Weights of a small GPT-style language model, trained from scratch on English Wikipedia: rotary positions.
Each number is 500 + 40 x the weight over its row's rms, rounded and kept within 0 to 999. Layers, rows and columns count from 0. Numbers have three digits each. The size before them is the row's rms in percent of the matrix's.

# layer 12 MLP down (transposed), 1536x192, rms 0.256, rows 1397-1492, columns 160-191
095:525526531569465538473485512512495497546481498541439476523456431500423473495539551469407503490502
096:590501511493460516581482511446458505481532448405445527532445509609522564505479547458538527472435
102:494453532468483500484490548473481472498494582498543485496534495433534505463545569526429531420460
107:508495529473546510521530512552526455528460498483517560522484434483563491483533456513422489560496
098:483429537517512491501440529535452447505554492459422536416525465486514522546532488482478487481515
105:486556503443519500506454483516505492555458520474493406524527437448529505538489482490566494438536
089:450528547492450449507509498496528479492434457500528538454464462473522428525534526520418480513515
097:529522466582482541501510475495528513550485487507494466567533427469445525483531409543482530428497
106:471496503569508550504542577486490526495496470479501596523528541503473561511541535522576532466491
098:503497528537513501428475492421490591542501518528527485468526434480534533542451451452536520432512
104:462431469521565489449492481587568493522548487561464448523532481488495520485532525460490477509527
108:497489456501524434504473468496491456459462544482584471476594535474506510488540480471528471472455
098:455542561421497437530538487493506512448516493476508575504471509491417543495445518502495600473480
098:523537553469514456494469490608484430449496497451542498491520452524458519485515593531502489458562
094:542516512494395633523501515535543516553506538499529443556428480505481476540504547548541503460485
094:530499493555518587524500575509453461463504541459490520490510494522431526502536507403497506495492
091:506524537305506487499505479462397510476434557481448506470505599437498527504485487484516483480522
100:475530530494487537510492526520524573500537536522511497514459533449428452546450461537526491445473
091:442509483406596481401518536480557429510520512453460517424506452454458480470562402488505437541487
107:506424466456471487508445552536504465568486489573442424481492522443536559485517524460487389563420
096:486549507415493516478479474498486512480569466568472504495464548494506479431500558536503529553517
094:532541437574548446526403465494529537496460493548480540491477453528552501472535503478432491513477
109:544480521513454493553550484471508567481474563442467549482473511466495518511461449473482479547507
104:483500476464524556454457508484507489456477518528468505534499502536511447494465511493450568523438
101:510489496512500458443474481421495454492489537588498457486500540406490508502480523545468430538488
093:528554465506456447508483503536549491543502497477483531463508492474505508535421524484524551512435
101:537532504453507454459559434465484510461477462521527499568522456475533529547360485543513518487486
094:494444438575561468493549540484480461489510549509429501542485482521529458545537552484448482440504
094:466467545406465498499522475517515438452511482463557482427468502538495450469479506500489523364513
103:449509541512480577495383458484487532500495550486527528472486558526470451448529473538555540484506
101:477483470473601501501473475520494556423489477430519529533559527470545478515498505495464529423519
096:576526483456516489561472577488513499511571553457509520598473486454423570466532449488454557502503
098:487481423470515447526542507484503526477482501432555456518428500484488460454472464515458548459482
100:501559450470501494480492513430494557513516532556529481480421471534502527479465622450486481530523
092:543453537433535469531481488457518508482510471493484548502532526481489505471452486482484504577462
103:503462491476658497520545580481490485515528507480570560491473530449511505480482503542528482537507
109:462590512458559473486522527428478499485506512478450453508545520529503515525479513457518535549442
097:490541529520503545520477560524569532497492456459446532474438512521535517491532552527480455588464
101:479501545515490504496512449484528551524424507544482499502605446459502460550466617482511484437500
104:578522493545524557561481507574506461426499557549536458518485513539498442432473431463572470474487
113:523460494455545525582488474537499499431514538508578433488495506524553463574524524539477486507444
099:535554585493551482543539598526504535489495519466450433506552476529530503478441494406509439489521
099:491494477429456475554507490475458489480515509539547534486534482499549501509491475501515465491512
091:500500489499507532455535482520396448467531506471566473512442546480477571476498529494471527507532
097:496503482427479553490524484512532443455533483567469500575470481572540522480533436517429523513475
101:528527546520467539523523445452452411538476556501553481524527492521455492458471485406472563443492
096:526464471567527430462450495457525493485530490537523447555431466540495598440505515530543443571422
099:512491478514494547567520492405496586419466506534566492514475534551507524476508497482530485466470
101:419457534585539468450480465499441592514531533459478627479520541424442512522485504430508574472453
095:504519527481494445458513498529537450442454532420565558552515494492466478491482457514432537537463
098:510491488490560514521451530520540444540432502532429475563516492442515584483440557557434504486513
100:479522552457492467471516480533572491519522459509444447555530499481481554517510516522536482483512
112:533485408474516508568442440570539440470512485530451508440477483468516507498502542497347508519499
110:427471550444514554482473479522481475544517460535435491510507497552496522536547452426533514489449
109:481470518452515530498489539500514497493507530454470576556466480520445531559491541576467510502556
106:438538534527443496486437466500510451450505488565451480497560467474481520504477537497500467510531
108:463510443485512476601513500424524518495505465453517467421503501500456439486535489537450486535464
107:453505505624455485566492559417520498499491570490539515493514493473492509552550471528482505485483
098:511541455610520507539428449464521454459446523482451433466427514489554480529450560469561486567553
096:478491529464517436459476468465481495504524485511481528524449566449479512469510525520522531570544
095:468508525482506443451533486503521502460472473412493491491528494458492443478512405546574525516527
101:444480485525495488548475517486582449588495456551535573455489496446402516451514437520511487456559
104:489508395424536519455547521544509531470470524534503591515461517508502453441465506565478509504510
093:455533529399498524513479522401499534538509486459482527483517514450505544490504503561442518510490
110:487474547487415467493510578481540523541478513510491597470543496536480468563500483494426508529534
097:458541496385458503430406486597481445559454478498470504493475484422508554484492430556438527532481
103:511467474472544472489535490507457502502514537422426463500457489444454498522378554502533495509561
093:480490473484541454439439518496549477521511550478487538427490463502478562553483517537449551471492
103:479528511510495455516497448499470475455540536472505452493494511523482562423450457439474562581428
096:527462494504469470456477469493472467512511539514457541495452498405479533527500514502513513454511
106:502467559562519421513485488514483597575517508523477510555448436476461522449436540468535551568493
102:524480531562492506496511484539555540558489528499541516472563484508510510570542522490498519391568
105:481411510539571527511531530505481534466467467497529505541557511431477449496550473497494471510520
101:531548548574502457468489530481474445486524476515497520487472532505469581475505438548492507507403
107:504517487538549483466526487526465464429412548431528530510553481458467492484465487426440516466486
100:517514568495488409523470469564458510416498484500481525491477564458438517526450487587570519520555
094:437473556578548531543525489501530457506442464520473566513503513540513451492566498454490565520498
092:527524515601516479524420530457455473493455527489465458529485549485483541495478502537521465508508
100:495523490488536488495570421427467469451524501478453509518437572525519535484486518489509544463462
100:458511515542437466500568477491413494551482568536533505475465474504561536495524502436437589506510
100:510424475454511481467529538543415505484472488554435517446524538468519496431548570538567489474553
102:517497532590500496489556465441610497525545510551502502481497447461436526497518554542518549477515
102:548514541442522527422507477468525552567482485465540521490439568520489505455465527519487479450490
098:569451461472497497572484515511517472506529501543542562494535437445520476532421505452479456479575
099:516528534505544487531467550535488525514496445532431546518475466486470512507544493567512446453445
101:477405469474500535582480492478551467517491463458543460532505476472548549465577614544495497484486
093:490484544578525473499556539551523544455496501563483537542561550519468525520544487515461517505517
101:460472496532488491423485491446458484513451527467528496493470508557423460495453534510430430492528
106:511508493540467532491538522515529474518495469511539461481468519469437498513536480487537470584415
100:423547471451543467477483470520516456487515542533535555544532562528514490502442436468445593595487
102:498506497560497462592495491466503525479499489501628534501504575545511516513563553457622557550526
098:443563518555541478517553501596467534436535514475576423482556484487515525476467543449467465524566
096:523417455473481550488544461527553536552477434520528533526452488462500522539479438492559493530422
096:552534519489602557456468462509555457516498456510468582501493431495458459521493535478488498494523
105:532507594559506496508540432515491558529495550468507464575501428452443497511475515504555427485552
082:525488483452467507520510434450488513479513460530503472529523500471506499482542462478442427485498
# layer 12 MLP up, 1536x192, rms 0.229, rows 1398-1493, columns 160-191
106:466495522542535563538480469455506443429486507491545403497543476469524561530555471485504453440440
095:515413433448509462517438543540483462487603458512400485469457515524492552498511511542474508503492
097:488512471513565507531526524516503582533489520499494518495519529510404477508473499476441498482447
098:510455490518460491464614481561547522445512514538530480508546528484509456439510513524425480544404
103:489469491552481527478475510545552567467535439521452570405462505577494456439529471459494488489495
094:478488503530399486385545469554513513512512490492486406525521516490504488426408502560522482562506
096:434494532500494434497446457490439535512473505537516470497574488509531443537491464520365529548456
105:489447466516553454462507480537510503474555583452535397507530564476602497483523469572431551548525
099:542499468504523460475552510558484484466573510560450452488498493547397471491503469461562444485479
105:507553513451537522463538436465428491522516478387515509522504477436501477462477524545397506536483
098:464543456540420497498565558543536526563487439497442470520480518538504434450525431487464447486558
098:532444413540442494498496485448569533528486494547475515537513466470564499472496494459488445492527
094:384472493519419464581420534500497508468479559515454550448484536483464495597471495468445480524430
098:443495481525560510468513532457512547439456589507422482461495526613495478534485525513492445585456
097:497488478492518559480552452487427467464466497484563570467437526476503406445477492528489457485524
093:472420507531443547569518512439513537458502467466546509510442404500501525546517492428395488485476
098:487490472425548517535504489440532442436457482588531425538521506534496538520459519525517546510480
101:537471458462457478492494493512411586426477529546538478585502536486453516495480600473557495472474
104:567471444508471495500525476498499507501552529495483494514540496511529488476553469581521500500539
093:494508429561482496523451445531445548438575532560576499509497527475499491538420499529557539483519
096:468576557482451507470425488501512497525506598488517417486511476463486556539582491479575542478417
106:480503413488495443503491495480474520444486461570565597450487487538502494496541522513457474517431
100:527515470576482463542556479567471477452499461484588487517543487485441557617522474511515458429538
099:516424479494461555532489479544495530457511471512537503505512526468501479540511499480514534477508
098:510522522526478491469488488499494509430524484413502513502534509479417406461574447521527526492510
109:511504542468509498496543430482483482514521436468490524455484552481539435490449486445496496564500
098:512449518475452496445472516513396500545537559530503563460488513523449542554447496493474530499533
094:496534502499559587486516513456527471461481481518591557509462491537536508488470449486500400573432
099:493436531526484476432511514523455508435449449526569535530501511461516421524533418567472444498445
103:489499494560545509423584476478475540450543528518509475528443515500485496489540488490509453503562
100:387505509540503532453499479537527467552397461535553512418502468512519477486478518535477421526452
098:487482514504538499537522538445542437532473541496548515492522482518459459487487496488513474538432
104:516462524497509561529539469527469521499424509443512470500489486538482493438513473512527475505482
092:425529569546511495506452504488491546430516430528533436490535479488490535556490443496573548514518
104:489461447503467494452457558516503574500561488519543556474504491483505476519556440435521577509538
097:467438538559525436412456503504542525485486436482486452486467458445496447426475542563491503498407
096:551496510520557506440479473512386496513504517567510544485572459439497541438486426486461460411537
100:504544510490556473510477521510543451554511529554496497499579519518454501601460482420513469505521
107:441505424535432505534489536475486566520502517461432559520489485504529506510519512549470505479445
101:490498547540465447489497584526556527472475489561480540510510540490477527439459573501476462531517
103:526484437472534464519483464474484465507445485498485507584534552465481455552544455529452497449478
098:435559543492431442450489484550591485527534476414494516528562486457486460538479508502484535504520
098:476472548559482523452482454520508511512487492430606493491515429559523470486503523559500567516514
098:573515520545500521527520499540529553544477516498470513425486528433532612502494461433517504480551
099:521443468512543448476511461474593563508445505508526466412502487565500512551502534484560510535533
100:472489563481492559553516606515520464492455534502559589409538528478489484530467525507494501373556
100:414511477555533519482482511496464549463571484528525502479443544473485501500550473549405456456473
095:534484511427539467507535504541533480486542557511476474515560506479450525547526460549437466515528
101:507564426549460534502445487454518556512486476491585499482405482507493507486483486460441480499485
101:495502497500503473504440518507488464495453449590544504484571462529509442544537547446452537475426
099:477479472473471544441463521480434499502563520476483514505559440587457525507484514585535496510454
100:356446545433473487493479475508509512475553494489515546562522537576449458420555448494506580526510
106:581447508557461497489489540469559511480484488502473490428529466513533476458522514490452457556464
105:502511394398493464490418478447501565565507499443475497533524505452513519523577463470422473522526
101:537482574585484520445469509523537556524574401487484614460486503487527492537472539448473529469483
102:548503463515522506495444425446532541428554544526529459506393483536480512471459521525472513510430
098:499463536481501527516502523527538509517509422495530426537514522540526486534478478488459560560452
098:458435511560539519518519535462476531485487487544571591524529496455502606511517546481510485560529
095:544512505588439432573525540421491512432470462427468473503522500484485497516500437517413494461522
095:547570557508514573472466474508456524514469498412582545554491556471490456453547591517452540490530
100:452445442510488494454478464524497483456524522469472475580422499455467500482499533463530499421460
104:479433515413542516511467429457498476499506468553471526591543552509521522437514523501443501532435
103:460492494523432508489450489501474479518462492475460535545490570496511524473452466465542438464452
096:483481504462514536467502577513445477519521459476499484466486514573546524503543476495467458472470
098:451472464536469445397461568532514532404557477435512476452455521487509462501506519466516474566503
102:488473537470574504498476478427595490449552544495513599499541508510531484518464460496404514486542
094:471580480532430531540483508504437531502455473578481498514558541495563368424501502444479437534506
091:462474494534495515489487448491469491526405521484438494440570470499508515545521543515517538477517
100:501493462549500490505500509516528515520407557543633541468518540570537538555531573519468530444548
099:422465505509551481503569569514451479500523479607471499437475512518447496515506475484511524456532
100:456486441531503509534470501418546506543517459485460507429490463482443458532450537470530531556538
101:511432478534443450584535516511477469461482540516476569503493457531526475547540471466518470495520
099:529479423554465530423441493453495446503491479526556518534570437639487500485515536512511533467517
099:553553519549491509462539578517564490531533497516494454532531535468538489524508460494510499480499
100:458485472493511545569429522489486549510471537575547516531498529507525490412510512539496546414498
096:496490439415412466533521536494451488465500443537414484510508511488485481498436502549427453502534
099:427493556536504511371549513458542480545490437558527444468512531535526455478475417521520508499498
105:468529495482513511473459515515468526467507492496469476490434506466554463498504478508550411540516
104:547500448537518483554448482522562472512485530513471529532476440506479486460420453489568439555547
100:470566483507481483511499511453550481504470489436473524512442500461485588570412486416497535498493
099:431440613560512483524481496465430523557508529521431459508451513515525512539426473485500518540526
109:490484458444503470479444585507476492545482462414466548520521479450560498421513514548499510451491
102:478492468422503483511558535516404520491474462506566505567540515518566547579459502441480459471477
097:476506534514619464468546480482464476536424505506410458463475439549432458524502526501500460459434
096:498557587410511422470471434501459521543455514462524534475593507515526433497457431520451518414552
104:483470468490475572515520531461541513509564458581493538451514493459512503498471446524465535520482
098:529533531497538532499465463489518514583505480444520480510509511501528485489515484532487521473566
101:491524479411443561474480525479507541434513471468549466504469527569524507556478478499497482428472
101:468502515468489499498511540483507455431469513515464533558470510584443495496540529491546485497495
097:507533464519511491540420501538474469505459508552492489551415565536530479557499487495485503539505
098:482562500580567469448512496510492562446475475553545456491531443493473546507505546513567460533552
101:540452517489542478568417533513505459485499528514581548455495517506424445496391542516487461538438
095:524540492460505480479506493469491504397467535522495409447492497450560458464551452477469521515619
099:493523459486517490477527522453545480427625498424455566499519521556442504480536486467452540473510
097:510484467551501520478533487481499505522500437471438510536490552547461435456554524487500573441512
101:502516457488500455513423536574515463531498522505545484531489507486546533527551533541503501554502